config.yaml
num_key_value_heads: 2
attn_scale: 0.125
init_out_by_depth: true
max_grad_norm: 0.5
decay_shape: "linear"
dataset: "wikipedia_en"
Each number is 128 + 32 x the weight over its row's rms, rounded and kept within 0 to 255. Layers, rows and columns count from 0. Numbers have three digits each. The size before them is the row's rms in percent of the matrix's.

# o: layer 8 attention output (transposed), 128x128, rms 0.1, rows 46-56, columns 0-127
# v: layer 8 attention value, 128x128, rms 0.117, rows 47-56, columns 0-127
o46 098:160069119152086100165132114153164144079178124137111182083133106124122138129084075128082095131129170095137150096122121068157083117165103101033124138138130121094077164094138191128119162127192151095111133130075149084124109105084095146130136059097133054113152129126094107106150112148135142100085174059131098132132140159114088084110130160153078104107064145085152144109147186137119105162091
v47 102:110180159118146159163177079158114131139101126174057152068160142143131145143079131119160153097112176162193067122125131116127061120120149099096172144167079105125164087074210105191103169125189105152125180080100104034116144141123122146143114132146134114078168154175144099130092174116115172116171137117163142143148143144114129145097153073131157133150139106136087142108123184113136106106142
o47 106:126108137124117122101154165099134146139186098103153107117160108124153106165132155144118126132137134078108150163163133127138157161141139152120079102102104130103112175177166094120158124137113036073143163189139084145172128149142101085086209096097105145059096113017118120169100066159129137145143106150097100122137138191152124105115175164094112163130160124139159129126085127210192149140159
v48 099:180105099209110147155137113121103139073120155141180092155134085125127112142140129174073115123073085136081167155096106143131153093050112117105135181105099104120137162137116086109114128211173119113121139126164163147096123149124091039121147145091084073156139097113112114092132216116126128142131119129124102158098143115117156046096112129108127127136115124158176122175071152182070180118135
o48 099:112123096089148153124148116146154108170088104131156145135154074098125117157139126133122096108198139127120098096179167151181118156152146106102141081131181115143058094138166149097139133079158196151111186074148141126130108077134159146125055165146172140129120125131080134140107141137114219032142106117094083060142151134140063160112126127150160157165137080133075139094156093086123098155144
v49 091:144111075136078117151163152144129123167157083153082112169106116171081108153159139105168124108119115127103082075148091187145069167115142156092068153122112135128150109148153176121103116142068104098106083097142152138081175096206154205173096076115170135109123112150077190104160064079106152158136098169141138118111083121103111167114102069115125129084128124180099108122158154099168132137121
o49 090:123149163070190184111082153169195175096106145119139151105130133113166138176105120127096120141100118076111203159116115071112158111111155083170152063115098093061072146110102116157144154138203128118137101140112118114098073173090080119084127092105095120148121094140077183164129122104161127146118132087122130118118135099107195118092117190138147073163078159096109133142115096164096143127097
v50 101:155160097114163159109122122120111153086028150151110141145197195107159129119115051108097104129160076121137093120141144172101048133189054111101148141089118184160073128163138116160127134138131154062159129144147175085146176141098111107120104147121145157166093187103137160133112087101174162125138137124127096158137107143136186158119116087141072153167148190097133144142145135108096139102167
o50 092:123130147114101160106127104100097161149158075184171117129110134107113103141101133136110180103128116159161174133129116104152157102102112146199086096150133144152103079136127200106182101139080087191098122106138090161144129183120135071140154114106141168089076115138127182081114184136084135091122098124140133118115149178119096112136083051155140094087161157150065091073110102154189191186134
v51 095:129091114084140127058118141150096094130074118111054094062129128148153119119166118108137104151160174112090152088121090134118109091145182115121135104089091125141126150086151142084156130128057156133119131085142104135140178106111035134120124150089134081195168228137151126079203112117078130093154128134115131048124090147161127076119157099137163148123113083161156120131116161138156142123099
o51 100:105167129142092090158109159093151145128114114126164166159121142149141161076108126102136070138142052099176134125113179079158123147109137158137079146187066153145118134104141089166157107138137119108130164103085146160072084199127166164105080088165083160069130093141127140067085100103194081135080160160108146128116176104119147143167106139162093121121116171095164134158069089120097173174147
v52 090:072076128155134160090151135108187167142149131163103117119122147120167135128136162107055155118128107186104091133096123134122173146147074127099146115127088139094123179125156163154161115124175055169138099187110174097122148190128165170138122150093053148134073091109089131171172117184144105121178107100107169196177140147114149125107095126102124147164121068157084103146159152082134071156105
o52 079:175138148128087079166094111136125103197117135138119160089167140110132118155134142154203122135131174110147158123195139019138137121101105105098124129128174205173141090128111169128088176159100143147120173177138163167181168111143184108128156096101151112059122142146165112153101130108107135135061138118123123096088070123134113118134173178156108148135080143160127131108145116189128151075072
v53 093:120176201147115104153120126166147149147117143130121024132110095127136119126134138113095114147087156173125161133150157147088126156067117143107060099152115214152158103137109102129111123138127145112156161124175137147126140123169111098149181113141106078139107127142086176066132156218081093111133193151133103099153161056165103168168106067098119097151116069130139084133171071137142120109142
o53 098:131106128176229169093117135117139097055095091150161203123124107069108127114123146193164133115136130136129145150177155088145062143205156068154170183157135112133118151110150127159121085105149143183080119161103174156140149168092119169130103133152177146080121119103116150209135081068109098116109135110155089107111115154142138137119172147125126093101107108109158177117152171118151139142091
v54 102:099160103140087204116136138128124151105106116093112173146100132132123128153121138164124138132096128172086042053150117149103110085145097144142115110177202082176180084175124135089163117174118129120118144109071168101122131078076141175134125143128123127100135110140175126124112196127135117085127129162136174154116089161181185134101077107142154151125122186105130057104109101069173080150076
o54 099:202107113098143143127142192183077170197148176160127090163161139178106147145163138128130120072191124101095205143109132107106142167074109140163133094114105140143074148127155160143155139106143113119108116134105127147180146169155129139098075180149160110133148168089148176174116110120119147131175127153141177116119123116090051149135211118098095147103126096138082125145165119202097139174147
v55 100:085091148121183126104140151082139109154139088132223103114104031100147081151064094093130141190103132136186171196129092118155101148095137136124188098169137164124157112184138156086156115181141130105155180092119155060142140131131093148137078125106138136068071131148091112123121175163179114123142177137128124148116101127152114198124141161111117107098126144145152136128137159157134095092164
o55 084:139096073155144113100138063173129103111121147140121169121168135127097164134141107135117129094107145181116131125117185109094089152220105108081088125108151092125163093189110114180122137076127117133099105175144136209139162136124162156129191140209133118148172142119151119181123121139091186143127108092101084088120153155165174077158083078142152133150114144166140136135196093167103137145059
v56 093:143074097076108138134147146157112100112112168155158159091135079119135126145149037115114152122090143094190106108151128166065157188107187115103123131100138151149113160057104061122112154108143141096108118104131125138116155145165080142148071148114106119159127046123101111111078124065114161131113129222161134176159138163128163142099102148102108167172198143149081127097136079134107111133162
o56 110:155177160143167103139165156119154126111123096133089063157172129088136071096132128117088121108148140135064185186134095180190104115106126114130149119173119075083150123161135136135145129130119108137148182179151126119125070060148183085104123121132142112148112144091091120115102116127159123078199149081124145114112105131105155092099120061200170093058074138125126164111096182150167101172108